config.yaml
num_attention_heads: 6
num_key_value_heads: 6
hidden_act: "swiglu"
positions: "rope"
qk_norm: true
tie_word_embeddings: false
beta1: 0.95
beta2: 0.95
weight_decay: 0.0
final_lr_fraction: 0.0
dataset: "wikipedia_en"
Each number is 128 + 32 x the weight over the matrix's rms, rounded and kept within 0 to 255. Layers, rows and columns count from 0.

# layer 7 attention query, 192x192, rms 0.303, rows 34-69, columns 0-191
[[108 135 147 132 119 121 163 158 177  93 168 127  83  86 105 129 136 129 150 137 150 123 153 118  90 133 144 116 164 118 100  92 162 136 174 163 116 145 105 122 105 140  78 145 123 106 107 117  79 104 164 149 110 108 126 162 144 139  91 113 105 112 136 147 165 103  95 150 116 131 128 124 118 135 138 160 149 126 106 114 167 137  83 175 104 156 142 109 145 129 134 162  62 130 145 135 165 164 176 135 106 161 135 149 126 169  89  94 112  67 129 111 100  83 133 126  95 137 101  92 155 139 159 100 138  88 131 125  98 149 106 162 147 132 112 137  97 167 144 138  68 139 195 121 137 101 115 124 129 118 153  80 146 145 142 151 122 111  95 112 146 114 158 149 105 117 163 162 125 133 119 129 135  83 196 169 167 146 183  82 140 148 173 198 130 145 130 111 133 151 127 124]
 [180 175 160 150 149 128 123 171  97 115 123 106 124 102 109 166 172 174  71 140 151 152 142  89 179 108  72 161  46 129  93 143 137 126 145 109  80 101 113 158  85 147  46  94 109 137 136 137 111 133 119 153 131 102 112  90 126 131 137 170 129 168  98 101 114 130 118 145  78  59 110 112 150 115 145 143  72 122 124 185 132  58 126  79  80  74 140 122 151  94 134 118 123  95 128 102 117 136 195 119 147 120  92 172 102 109 178 127  85 101 165 129 113  85 170 134 115 140  82 126 119 117 135 128  97 154  93 214 186  94 210 125 166 127 115 135 128 141 115 141 113 118 137 122 104 159 168 124 133 120 159 105 110 172 112 134 208  93 116 202 164 174 136 136  97 121 102 122 124  98 111 164 147 168 114 105 140 115  93 147  49 117  88 117 123  97 103 104  91  99 146 138]
 [166  81 160 161  95 164 133 114 166 142 171 136 128 136 111 129  99 144 141 113 128 129 183 157 141 122 169 140 208 140 157 118 179  98 138 109 154 146 138  62 151 103 153  71 133 116 142 126 126 133 139 169 122 167 142 155 115  94 119  73 122  93 182 157 172 104 162 132 139 139 133 175  41 101 142 139 147 137 112 124 169 134 151 151 175 137  97 146 136 174 147 120 115 110 145 119 126 134 134 137 157 140 135 118 167 116 100 151 170 110  95 118  72 129 168 101 146 136  87 122 169 127 136 203 150  94 145 119 132 129 154 176  73 110 146 151  94 140 139  85 141 192 160 132 127  84 101 109 155 112 167 107 163 124 160 143 114  92 124  99  93 141 121 130 134  73 138 128 109 158 137 155  62 106 124 137  99 149 116 132 137 111  98 152 151 152 193 128  97 125 171 131]
 [196 147 167 131 106 158 140 158 178  90 134 122  76 143 152  79 140 148 160  91 146 130 139  55 163  96 185 125 134 103  62  88  83 141 107 151 115 172 122 130 119 142 121 140 108 113  94 105 115 170 104 152 101 176 136 136 166  89 135  87  94 111 130 168 193 138 159 125 144 136 121 159 159 118 190 117 130  88  84 122  83  97 118 120 167 124 138 103 137 138 121 142 163 161 112 100 159 162 141 126 132 130 113 120 140 149 141 108 123 149 123 117  69 173 149  92 148 148 150 124 129  82 172 129 102 111  95 167  92 183 131 142 134 140 118 114 152 175 129  89 125 123 109 150  96 165  79 141 140 138 171  96 155 118  77 103 129 112 138 116 109 106 125  86 144  98 128 113 105 109 128  72 185 174 134 135 128 143 122 149 158 128 130 131 105 122 134 114 133 121 122 123]
 [150 105 161 120 160 135  54 100 104 168  67  46  91 155 115 139 129  79 154 115 103 159 137 190 125  74 143  82 142 139  90 133 109 165 104 142 134 110 163  58 123 131 149 137 151  99  77 108 127 145 121 158 114  91 172  84  80 126 108 139 137 136  80 145 115  76 168 163  92 141 175 150 115 139 131 107 171  84 152 147 151 110 141 143 148 119 181 125 156 118 148 138 145 133  92 156 162 163 152 149 146 148 120 110 106  93 109 151 163 126 111 152 105 110  97 140  73 109 179 132 121 135 121 102 116 171 165 171 171 199 126  94 124 143 124  79 148 135 160 100 141  91 168 123 104 130 120 154  92 115 138 130 127 134 122 147 129 131 155 143 118 127 112 159 144 125 101 147 122 110 128 124 126 134 108 115 141 104  95 150 150 132 124 101  95 101 122 145 179 139 139 139]
 [170  52 198 129 178 149  95  95 118 105 205 156 135  91 143 201 150  93  88 131 196 146 136 156  97 106 173 101 125 136 125 154  77 215 146 170 154 124 123 113 159 126 116 160 130 118 144 198 145  80 129  85 173 127 132  67 119 157 153 106 167  72 134 122 134 142 111 119 139 141 105 165 150 146 137 113  81 104  97 139 100 126 149  87 107 134 175 140 111  93 148 115 115 152  90 102 134 108 185  96  87 167 119  96 144 154  92  70  95 156 138 131 110 109 166 127 146  77 148 121 155 113  93 100 177  96  93 105 117  65 105 108 100 129 141 150 122 146 123 126 119 182 113 133 135 127 141 163  98  87  89 154 145 124  79 145 155 171 164  94 175 128 128 171 160 126 206 129 121 145 107 132 157 124 165 166  58  78 161 110 118 101 115  78 120 138 132  82 130 187 116 106]
 [139 132 134  96 108 122  93 131  98 135 118 142 148 140 154 144 195 150 136 156 138 128 168 126 151 147 102 125 165 108 148 138 124 156 131 130 143 121 204 121 110 143 156 126 204 116 115 104 135 164 153 125 134 107 141 131 114 200  65  74 119 113 118 161  90 139 123 125 180 153 118 167 127 116 141 148 125 108 124 151 109  93 137 103 139 136  88 136 143  75 155 179 140 152 147  89 113  93 111 152 135  98 151 105 100 126 109 143 179 121 129  98 112 121 119 166 137 167 148 132 136  50 120 126 137 170 133 133 118 199  82  89 128 140  81 164 108  80 107 114 133 158 145 123 125 141  99 120 145 117 196 152 161  95 111  90 156  94 162  99 202 127 162 128 161 133 128 205  54 124 136 155 156 171 116 144 146 127  94 171 121 116  82 116 113 168 159 100 111  99 117 148]
 [122 103 144  60 135 100  76 150 143 152 128 195 156 100 132 132  72  98 170 133 143 156 135 140 105  76 103 111 113  87 107  65 108 101 145 128  92  98 122  98 124  69 145 129  90 155 133 111 109 111 106 154 102 112 153 142 164 165 130 144  68 156 150  58 112  78 184  55 213 130  57 119 140 129 116 116 128 158  94 101 167 115 148 114 113  60 129 121 103  78 180 140  76  79 181 161 130 116 134 123 158 100 146  80 166 175 109  90 128 169 164 147  99 123 178 138  80 124  99 148 150 152 191 147 143 113 143 117 163 130 127  74 135 145 183 107 135 110 110 107 123  71 106 104 113 102 104  84 158  84  93  96 109 121 125 188  92 106 189 134 110  77 106 125 114 166  64 125 118 128 165 134 136  96 135 109 160 104 174  68 125 121 112 112 146 114 107 144 140  98  93  62]
 [ 70 153 182 152 144  92 130 159 128 148  49  97 191 106 111 133 200 124  69 156 109 124 113 172 140 151 140 131 155  70 201 127 100 113 140 131  80 140 194  86 123 173 127 109 123 137 133  80 133 106 106 106 135 108 151  95  53 147  93 114 164 158 144 174 115  68 158 117 122 206  58 133 145 117 133 152 124 127 103 200 136 163 154 151 165  90 135 150 128 163  89 189 106 109 132 157 131 174 110 117 128  85 169 100 116 162 140 133 196 162 116 157 114 164 142  90 131 105 182 172 161 147 156 158 170 110 120 132  73 147 111 146 155  98 107 198 133 128 131 138 183 105 170 101  89 111 152 143 139 171 119 135 106 179 164  92 141 152 131 108 191 141 173 156 140 131 116 147 113  77 107 126 105 144 123 114 130  98  64 148 172 144 156 171  96 113  66 101 142 147 155 217]
 [ 60 106 146  99  67  81 108 133 131 162 134 101 136  92 163 104 125 107 151  59 128 127  80  96 103 121 149 150  75 119 193 171 143 110 106 157  75 140 137 133 143 143 137 184 123 110  63 148 145  81 162  95 193 151 149 120 151 145  90 145 125  96 126  99 112 216  66  37 155 193 140  96  92 112 152  87 116 111 141  63  80  26 145 102 122 180 104 116 148 173 149 128  83 149 171 149  82 112 104  96 121 113 181 114 154 105 127 126 133  89 170 127 149 135 125  83  83 142 178 155 122  99 142 130  98 110 134  82  91 161 152 159 101 160 103 153  99 116  87 152 133  73 172 184 118 161 120 133  82  64 150 142 168 159 115 128 131 146 169 132  92  51  92 185 139 158 173  92  72 150 172  61 120 147 153 148 100  95 110 104 175 150 130 127 119 124 101 143 110 151  85  94]
 [111 105  89  99 135 108 101 141 122 158 105  96 139  68 155 111 148 201 132 121 140 115 133 142 127 159 100  99 129 109  73  81 130  96 150 127  94 142 154 190  96 117  81 152  86  87 116 154  85 131 149  94 236  78 220 114 188 183 156 125 129 138 113 152 115  45 127 223 113  77 129 119 104  88 191  75 166 142  95 153 151 136 183 162  81 156 129 123 114 100 108 155 159 143  73 135  73 153 121  95 154 145 116 144 177  93 162 146 171 113 142 166 135  83 153 147  93 128 144 161 122  89 153 114 125 125 147 112 138 165  68 131 122 113 155 139 133 103 137 142  76 130 131 179 109 121 111  47  65 109 156 147  79 168  83  83 170 149 114 102  85 148 181 111 128 134 185  61 142  85 133  79 122 148 202 106 142 163  91 105 111 112 130 188  60 148  96 151 114 145  53  94]
 [129  53 101 114  94 154 135 149 126  87 111 117 108  81  88 163 122  56 100  95  58 177 139  78 110  89 118 147 111 109 140 183  94 160  60 131  81 137 145  81  89 119 124 145 136 123  72 121 136 196  55  88 172 160 183 201 151 106  65 125  79 144 125 150 147 160  75 185  58  85  86 126 118 132 155 153 100 152 138 168 138 127 125 116 156  56 113 188  66 169 126 158 184 133 130 168  50 108 126 104 128 160  68  88  95 138  76 121 134  63 124 151 139  91 176 129 145 142 162 156  63  86 109 135 120 107 126  93 135 161 113 164 134 118 155 116 159  90 147 155 119 158 155  67  86  45 141 139 204 160  70 185 151 122 145 130  93  76 134 135 191  77 133 128 169 189 185 131 138  88 113 100  79 130 136 129  76 152 125 146 181 138 149  92  92 167 110  73 140 108  88 116]
 [173 108 152 126  69 110 143 140  65 206 152 105  90 158  39  39 127  85 123 126  95 121  62 121 125 116 130 104 138 131 103 210 109 162 133 161 150 119  80 107  78 132 108 121  78 109 130 151  99 166 116  74 181  79 152  84 138 109 122 221 123 122  99 159 175 103 161 168 113 133 128 112  35 165 114 122 188 108 170 116 157 110 154 196 130  95 138 194 126 135 189 135 169 141  89  60 142 195 129 163 106 102 207 104 177 107 136  94 128 129 139 162 119 147 106 180 161 152 105 128  99 172 108 170 143  96 151 180 128 101 115 156 159 113 156 134 124 126 154 126 169  97  32 113 123 127  65 132  99  39 113 155 166 154 151 139 163 136 142 135 117 141  87 159  90 142 117 112 132 165 135 140 134 173  87 198 113 148 110  82 130 123  76 124 132  93 103  56 129 102 117 164]
 [153 113  76 184  74 130  61 179  86 109 128 111 135 130  90  96 162 172 103 155 142  72 162 101 102 123 159 148 121 208 119 142  94 155 105 146 147  65 145 152 152 133 136 137 155 106 123 181  93  64 112  84  89  78 148 118 117 154 119 142 147 122 110 116 148 119 191  94 106 137 128 178 125 151 169 126  80 168 135 113 176 102 174 131 142  93  91 149 167 134 122 118 229 131 158 147 124 165 154 173 157 138 152 103 121 118  79 100 143 152  74 127 105 141 149 192 101 110 180  91 109 179 160 152 132 162 113 123 113  68 145 185 151  87  93 119 158 112 102 157 127 130 191  35 112 152 142 129 130 147 117 118 115 161 103 148 211 109 126 148 142  78 124 117 177  92 113  46  74 155 120 162 132 143 109  82 117  94 137  95  95 101 141 140 116 126  91 139 182 126 163 147]
 [193 136  64 134  52  96 101 119  81  92 144 113 103 223 163 125 186 153  82 117 166 165 122 149 100 141 185 125 123 105 112 153 192 128 174 108 147  82 178 157 107 130 146 102 119 140 147 112 177 151 158 139  58 121 184 113 134 140 145 120 138 112  91 134 114 164 128 110 131 147 127  78  97 153 146 131 149 102 150 155 121 130 144  95 139 118 140 128  96 107 111 188 182 104 112 160 117 158 110 109 158 128 119 138  57  80 152  93  93 160  90  65 139 171  70 124 133 120 179 121  97 154  73 120  84 142 108 120 107 140 102 132 132 118 147  95 109 119  87 135 132 143 144 133 128 128 185 112  67 164 116 157 124  94 120 123 128 126 142 152 130 110 149 137  88 213 146 124  97 134 137 143 142 151 104 129  99 138 152 125 197 120 114  67 178 146 155 131 112 178 159 150]
 [116 104 168 140 174 146 127  95 203  63 160 120 166 111 139 135 132  90 152 146 102 128  96 114 103 145 147 148 171 173 148  97 117 169 104 123 128 141 134 132 133  96 112 144 102 109 110 156 109 101 134 108 109 146 129 134  93 182 114 132 124 106 189 117 125  85 129 133 123 174  94 183 170 120 132 102 145 134 101 111 192 120  59 159 108 116 122 104 127 136 169 153  94 119 144  73 101 102 130 116 102 135 139 117 163 155 164 120 166 139  98 131 128 119 146 115 151 164 120 149 125  98 142 129 144 106 108  82 102 102 159 159 123 135 124 135 117 112 110 147 139 133 102 148 137 109 102 162 149 123 154 148 117 158 115 120  88 129 108  95 140 116  81 114  97  93 127 167 109 148 126 133 104 115 137  93 133 133 141 109 137 119 169 155  71 128 137 132  84 160 121 106]
 [110 136 179 130 131 135 164 108 187  95 132 136 142  85 128 190  92  66  93 146  98 107 125 156 189 121 128 116 120 100 159  98 128 116 121 133 179 113 164  83 125  89 139 106 143 158 156  98 129 111 145 123 151 165 114 217 132 154 143 126 143 144 179 112 167 137 137 123 106  81 148 122 102 115 116 163 107 139 111 134 202 157 101 110 117 114  43  97 140 129  83 125  79 124  95 102  84 125 167 142  63 124 131 103 131 157  72 100 154 177 158 156 103 121 129 162 118 171  99 135 110 131 116 169 126  77 154 116  79 126 162 134 128 112 142 139 150  87 115 150 141 147 150 138 148 138  98 112 148 162 144 135 134 143 165 124 152 117 132 106  97 117 131 111 130  74 120 166 123 146 103 148 154  82 129  90 107 134 145 121 118 112 168 117 149 173 138 102 106 174 124 126]
 [102 126 171 129 116 121 125 136 207 139 119 145 122 135 130 185  70  91 122 192  71 121  96 194 152 137 106 129 153 161  87  92  67 164 123 158 138 116 102 124  96 134 152 154 136 154 165 173  95  87 127 114  97 130 113 181 110 154 121 108 109 152 141 185 112 101 105 149 128 165 164 134 125 114 156 136 137 111 138 132 129 165  98 151  45 118 122 121 122 157 111 109 127 140 114 177  99  97 165  97 110 152 188 156 128 139 132 117 144 107 111 103 114 141 163 163 135 150  78 146 111 117 126 116 147  70  63 152  98 123 165 118 122 131 114 129 174 118 138 135  99  99 100 108 145  73 121 137 164 156 131 121 111 119 101 133 183 118  97 157 102 138 128 125 126 118 124 107  81 103 131 110 159  83 136  83 182 110  81  92 171 146 136 109 119 126 138 117 130 145 165 158]
 [108 158 119 129 189 144 103 158 139 143 142 107 105 132  92 117 146 125  65 130  96 159 115  80 149 132  90  82 104 158 107 103 117  82 155 179 110  80 150 104 130 122 129 128  83 157  49 151 131 113 152 179 162 115 107 172 122 144 118 127 154  97 111 125 146 115 144 131 131 113  47 128 143 123  83 119 152 166  99  93 153  89 178  79 173 143 141 117 106  73 130 129 178 117 129  49 151 121 130 149 135 123 112  81 148 212  55  96 187 108  97 119  98 110 153 171 109 154 118 118  97  84 169 143 168 101 143 129  95 112 158 206 153 124 117 201  89 153 128 145 134 142 105 139 125  99  71  91 137 136  64 106 126 149  97 108  75 112 125  89 169 121 167  99 140  87 163 145 147 141  83 112 136 183 132 186 111 135 135 100 159 113 127 118 127 131 128 120 104  64 145 137]
 [ 98 110 183 149 104 136 151 160 138 104 120  81 141 137 117 157  98 161  92 109 166 160  81 110 183 118 101 106 161 113 128 216 121 120 163 127 131  90 141  97 112 150 150 168  84 163 110 151 130 131 130  83 132 114 116 144  73 135 159 185 130 106 192 167 139 107 107 144 154 132  95 148 124  72 110 150 122 183 213 131 127  77 124 129 161 113 188  70 166 154 118 126 121 162  81 154 119 176 119 117  97 100 119 119 153  80 120 173 146 155 152 105 118 170 130  78 163 126 164 159 180 101 125 103  92  72 126 128 157  91 123 149  85 112 137 131 116 130 147 110 155 139  87  89 140 120 163 127 176 143 127  89 126 137 124  75  94 143  45 141 145 130 113 136 122 101 141  61 184 108 108 111 133 150 109  75 125 155  79 135 146 123 167 114 143 105 140 233  85  70 100 112]
 [131 168  96 107 131 114 106 136  61 140 142  80 169 126 106 100  94 184 149 128 156 117 117 143 151 178 106 137 111 126 105  96 129 113 192 163 131 133 124  93 142 126 142 149 170 102 102 110 115 145 162 134  93  96 145 140  94 100 112 155 121 199 149 167 116 166 173 161 164 112 143  88  81 115 137 141 129 120 124  82 126 127 173  78 150 144  98  74 126 129 155 134 112 125 189 168 123 166 125  63 113 137 133 141 100  76 158 150  62  99 146 104 136 116 120 154  65  97  75  84 197 100  84 100 115 155 101 132 133 158 119 105 155 138  74 146 119 116  89 165 131 135 135 103 149 186  99 116 113 140 157  62 124 168 107 130 103 133  91 155 147 154 127 126  89 133 121 116 119  96 120 113 138 189 109  78  39 147 119 154 168 147  71  62 152 119 132 112 191 138 123 149]
 [155 137 124 112 139  99  98 165  67 164 126 127 168 145 105 111  77 103 161 125 121 157 144  98 154 156  94 107 111 121  93 184 114 149 125 155 184 135  70 133  57 160 141 153 119  81 105 198  82 119 146 109 129 130 210 137 107 136 155  94 105 144  93 103 133  71 118 162 154 165 155  53 127 199  91  86  66 104 181 142 164 150  85  96 123 142 118 145 106  96 130 115 117 158 125 153 134  90 149 164  94 117 110 142 106 114 183 114 154 182  97 143 194 135 102 164 155  44 101 108 110 165 204 188 184 115  63  92 150 140  73 141 139 112 166 152 140 107 145  92 137 156  92 176 193 121 208 101 100 128  96  90 158 133 175  78 113 127 159 114 156 130 128 120 106 121 101 101 171 115 146 134 139 134  72  85 161 144  87 102 149 185 122  65 179 132 136 163 110 147 121 113]
 [ 94 122 109  63  65  90 126  75 113  85 161 138 156 163 112 116 146 140  58 113 187 125 158 112 160 137 130 125 137 102 151  92  67 163 145 135 101 110 143 164 141 138 147  89 101 129 102 152 174 146 135 111 138 134 141 127  88 136 189 146 151 107 144 153 121 118 128 151 175 125 136 114 146 122 155 138  94  93 147 181 117 152 139 124 108  79 124  97  91 148 136 128 150 138 114 149 151 143 119 116 142  95 128 157 109 172 149 134  81  98 110 114 128 110 104 117 166 170 142 163 141  89  81 161 108 176  96 162 199 154 117  88 185 145 112 139 130 104 155 113 139 155 114  89 108 149 138 149 109 120 184 105 100 109 125  87 125 124 147 122 133  96 149 152  91 113 114 107 155  87 121 144 158 178 129 115 133  98 129 178 143 135  97 101 102  94 122 144 136 148 128 122]
 [142  76 144 132 112 163 110 159 132 140 130 120 115  93 157 159 158 175 139 114  94 132 139 113 167 149 121 180 143 124  44 141  86 170 144 110 134 115 122  95  92 135 138 135 126 136 129 145 138 110  56  86 165 194 124 146 110 161 141 124 160 166 208 182 132 183 119  85 148 120 191 174  33  85 111 128 125 139 137 168 165  93  81 130 126 123 150 122  24 138 174 181 111 112 149  89 115 174 127 140 122  79 188 137  73 118 130 126 128 126 116 131 109 132 189 132  80 185 156 155  85 120 129 120 137 183 147  75 216 143  96 112 148  99 136 137 126 191 151 130 148 110 119 101  94 121 119 125 183 106 161  83  92 136 131 131 144 140 154 124  98 118 130 132 112 152 172 161 208 147 129 123 131 118  99 109 138  89 148 116 132 165 118 140  69 128 168 169 199 124 164 145]
 [129  83 101  94  89 109 133  83 131 175 177 162 193  88 171 145 142 128 129  82 150 166 157 125 122 178 108  72 210 130 162 158   0 121 170 139 126 107  62 128 114 108 166 115 141  82 100 141 163 156 130 200 137 105 152  82 158  79 107 152 146 105 186  77 165 168 136 118  80 167 113 109 124 163 182  94 116 146 201 118 118 122 168 140 175 118 103 103 136 103 133 106 106 157  92 139 101 110 145  75  95 114 128 208 164 149 129  55  78  94 134 103 144 101 173 144 147 122 157  77 137 115 133  84 168  95 112  89 119 132 146 147  58 160 151  94 131 176 120 185 133 144  96 120 105 109  88 166 142 117 136 145 146 124 127 158 122 143 192 141 150 151 147 165 137 108 117 126 136 125 130  96 152 203  85 114 142 115 127 141 132 126 185 185  77 134 116 130 106 144  82 145]
 [102  72 155 113  89 107 134 118 141 155  86 148 142 164 149 128 133 126 120 191  88  84  65  66  91 143 131 122 136 126 145 128 130 176  99 154 176  62 124 131 175 120  64 149 110 169 117 101 140  87 139 133 179 127 173 124 133 118 109 164 142 109 149 180 110 127  76 116 111 145 155 137  95 103 128 166  79 172  90  91  32 102 126 176  19 166 106 187  81 131 139 129  93 126 110 123 166 167  53 134 148 172 153 111  86 145  97 169  99 180 164 112 170  56 115 158 161  77 123 166 141 111 134 128  86  78 151 108 103 113 155 114 168 150 162 139 121 139 115 172 173  79 158 156  99  79 146 169  91 172 154 115 104 173 143 133 114 137 197  93 120 122 144 119 119 113 131 130  92 141 100 158  68 120 145 112 129 201  98 148  86 129 124 129 185 142 186 175 132 119 114 138]
 [159 163  81  81 151  72 174 110  86  79 140 120 111 130 149 112  85 136 114 101  97 165  86  99 137  94 150 179 187  95  96 121  78 152 128 121  83  83 161  33 135 152 154  83 121  73  35 109 155  61  80 102 106 121  85 168 115 134 132 106 114 110 124  50 140 148 114 136 133 181 103 189 115 143  89  95 176 134 110 168 117 103  74 159  93 154  58 148 135 130 132 130 122 148 109 170  82 122  88 109  76 164  98  83 166 186 176 185 117 191 161 155 109  67 100 106 112 133 102  61 161 188 138 148 122 126 150 135 124 160 141  79 137 149  74 180 149 146  96 135 133 126 101  96 128 196 183  99 124 166 153 111 142 147 138 164 142 106 129 151 155 180 177 148 108 121 177  98 166  98 172 111 108 172 187 163 116 150 129 153 111 107  99  86 173  87 126  81 126 167 104 131]
 [121 164 137 171  91 178  71 133  72 183 124 205 170 101 105 113 136 128 120  96 160 115 108 147  99 168 189 132  98 104 119 105 108 162 141 154 121 139 150 163  92 138 107 113 131 135 150  92 132 118 114 117 110  71  93  86 110 108 124 134 108 125 140 151 118 157 156 182 146 105 102 184 187 157 129 174  51 142 136 124 138 150 107 118 164  69 144 146 125 129 126  74 163 131  34 153 179 158 142 129  97 148 134 129 116 136  77 136 126 119 182 114 154 145 187 158 152  57 151 133 160 135 139 138  39 160 146  67 160 126 139 151 134 175 149  92 102 163 180 128 157  86  58 130 165 111 128 157 111  87  82 180 114 102 118 147 143 166 110 125 103 158 197 122  92 174 111 187  89 175  65 118  93 164 162  93  64 168 127 200 156  54 147 103  99 146 145 113 144 113  61 130]
 [137 114 137 125 167  90 124 159  85 161 133 155 112 170 118 184 101 177 145 116 153 162  89  89 152 105 181 101 199  90  62 125 136 126 143 108 139 164 124  79 108  93  80 161 127 112  69 126 143 111 104 131 115 139 139 153 130  96 112  52 171 116 150 177 132 146 132  97  48  96  81 121 194 121 146 158  96 125  80 111 146 100 144 159 128 140 112 109 105 124 144 110 107 129 161 111 125 105 111 141 229 107 129 144  79 141 131  65 142  83 125 127  99 155 186  47 128  93 134 125 176  77 127  65  90  90 182 155 157 114 115 221 165 110 116 140 108 108  76  96 141 111 113 154 123 116 112 113 166 190 120 194 144 105  68  83 142 149 161 169 157 153  79 114 171 165 123 136  84 138 125 122 137 108 150  33 164 164 144 190  20 117 187 129 172  92  91 122  93 109 134 119]
 [ 98  73 144 111 104 170 156 129 105 188 137  41 137 129  96 124 197  73 137 141 130 138 106  97  76 153 140 106 159 128 178 122 148 112  73 116 137  49  79 109 128 128 193 164 216 129 135 108 202 158 108 123 139 116 110 157  90 151 105 134 141 142  82  98  96 158 101 177 129 183 134 114 123 130 111 144 164 179  90 170 146 128 204 123 111 148 154 109 109 133 134 112 162 134 162 120 136 134 140 131  84 175 152  53 133 101 166 121  94  98 122  65 128 171 159 108 140 105 114 100 158 103 107 148  98 144 104 106 105 158 150 125 107 130 133 168 125  88  82 154  90 139 122  88 164 150 117  91 183 109 157 117 135  98  90 170 142 139 148 169 135 181 161 173 120 131 115  73  79 124 113 164 144  76 153  98 172 158  75 147 117 128 119 182 142  97 240  84  59 154 127 130]
 [ 99 135  99 123 104 146 146  90 138 117  82 129 110 101 108 139  93  94 161 132 162  88 156 162 116  85 105 166 124  99 125 132 126 177 137 106 121 183 118 109 156 127  80 158 125 161 156 117 118 128 179 139 117 168 157 135 131 113 133 169 175 122  92  89 143  70 125 175 197 119  92 163 176  66  94 128 127 111 118 109 140 131 153 101 112 143 108 141 124 130 175 136 122 124 137 140 164 143 124 105 141 129 137 132  73  97 107 164  60 137 119  78  73 101 160  91 128 103  95 159 146 107 172 173  57 163 124 133 118 135  71 142 118 114 101 111  92 146 135 131 124 148  71 115 122 130 123 123 109 136 104 141 103 149 119 149 137 108 116 102  87 102 143 154  67 118 191  83  74 155  85 156 157 130 155 182 156 115 104  99 163 120 159 129  56 156 171  88 176 136 147 146]
 [137 159 116 155 147 110 104 140 104 109 102  81 151 150  95  81 103 105 159  68  91 167 125 129 151  97 150 170  85 109 153 176 168 170  99 100 159 140 153 135 109 180 118 109 131 133 131 148 117 132 135 104 132 141 151 168 117 125 129 142 176 182  83 152 144 118 162 147 146 149 148 101 120 137 136 108 116 126 159 141 128 110 160 129 147 114 163 139 118 162 168 110 135 160 104 141 134 144 111 131 145 143 156  95 115  91 126 112  83 138 147 125 112 114 146 134 131 154 139 130  95 131 100 110 120 187 153 119 157 122 112 162  96 122 141 160 101  98 151 166 121 156  83 110 127 159 128 148 109 120 151 162 195  98 113 114 174  94 133 145 107 113 120 110 106 162 139 113 114 169 104 167 123  95 130 147 157 144 137 137 140 114 136 156 109 118 116 144 125 124 150 141]
 [111 108 172 137  98 154 181 135 130  77 133 153  46 166 102  85 143 131 138 174  82 121 100 182 160 141  98 152 183 124 119 120 148 129  53 110 154 136 138 109 132 108  88 233 126 179 156 129 148 179 114 119  72 109 158 131 127 161 162 112 152 116 111  90 129 128 139 144 146 116 176 132  99  70 101 111 108 124 156  84 116  84 127 152 170 135 139 109 159  95 116 116 161 101 103 118  96 135 129  69 169 158 134  95  70 151  83 115 109 123 127 134 109 197 140 166 132 154 115 137 118 154 141 142  75 169  85 149 134 148  93 116  84 110  75 175 166  77 133 202 117 142 103 133  64 140 110  83 147 123 173 102 153 118 147  96  91 117 100 157 111 175 118 142  95 132  79 158 180 140 127  96 132 202 116 170 107 121 126 146 135 113 138 103 124 124 137  91 114 174 130  45]
 [131  90 124 142 182 125  98 117 153 114 120  55 142 187 115 189  75 137 164 134 128 115 151 181 160 129 116  91  90 128 159 129 143 130 114 120  24 123 129 163 153 171 150 134 132 128 146 127 148  85 100 136 161 103 144  99  82 137 101 132 110 164 150 173  72 195 144 105 154 130 104 115 125 155  63 148 113 101 161 121  86 129 146 125 113  86  98 119 101  63 136 141 181 120  81 169  86 154 120 117 131 159 154 103  90 102 231 120 187 151 110 107 154 117  91 157 118  85  78 117 103 125 148 168  78 129 143  89 122  81 102 134 117 109 120 106 120 129  90 119 105 177 203 133 108  86 173  62  71  89 212 199 135  93  97 133 120 135 157 151 186  86 170 158 121 136  97 172 148  87 130  95 153 132  81  91 140 118 156 126 162  99 119 140 120 111  94 177 142 166 146 112]
 [104 187 124 152 113 177 208  88 118 180 122 156 113 136  96 177 125 131 153 136 122 122  92  82 136 134  55 130 136 152 147 119 132 158 161 183  61  72 108 173 171 156 173 128 146 101 132 114 127 124 147 156 127 138 124 114 125 110 199 125 185 146 114 116 155 154 118 114 130  86 123 143 161 157 136 124 117 110 129 120 155 105 115 127 183 141 154 147  78 130 157 158 168 153  92 148 159 121 103  92 162 197 129 132 133 101 103 138  86 104 133 168 146 115 131 151 112 153 130 108 126 137 112 142 145 128 133 119 151 112 196 112 124 100 118 192 138 102  77  88 129  73 120  96 191 126 173 117 102 119 144 111 177 124  54 142 104 140 106 168 133 178  98  94 164 148 132  78  94 199 166 173 109 171  52 164 120 144 120 132 132 134 119 140 177 109 149 132 103 109 154 104]
 [145  68 120  98 142 140 173 117 188 110  95 173  75 175 165  87 139 184 115 113 106 113 148  93  76 124 157 154  93 102 188 171  68 145 131 133 147 124  56 127 127 204 106 126 116 156 144 156 142 100 122 173 121 162 149 158 109 131  80 162 126 114 155 129 120 118 178 116 155 139  88 110 134 124 167  94 114 128 146  98 154 105 165 157 130  92 170  93 145 163 178 108 156 119 148 212 117 146 143 115 110 126 117  71 172 142 120 147  95 101 131 156 148  89 175  89 174 154 115 162 129  26  80 195 104  87 128  78 124 137  82 145 118  47  76 152 131 102  96  83 102 157  82  96  89  55 149  72 165  98 131  88 133 113 133  90 150 111 129 156 130  77  41  83  86 119 153 113 136 170  87  56 104 125 136  75 141  95 154 193 153 134 120 167 130  52 105 179 124 115 174 124]]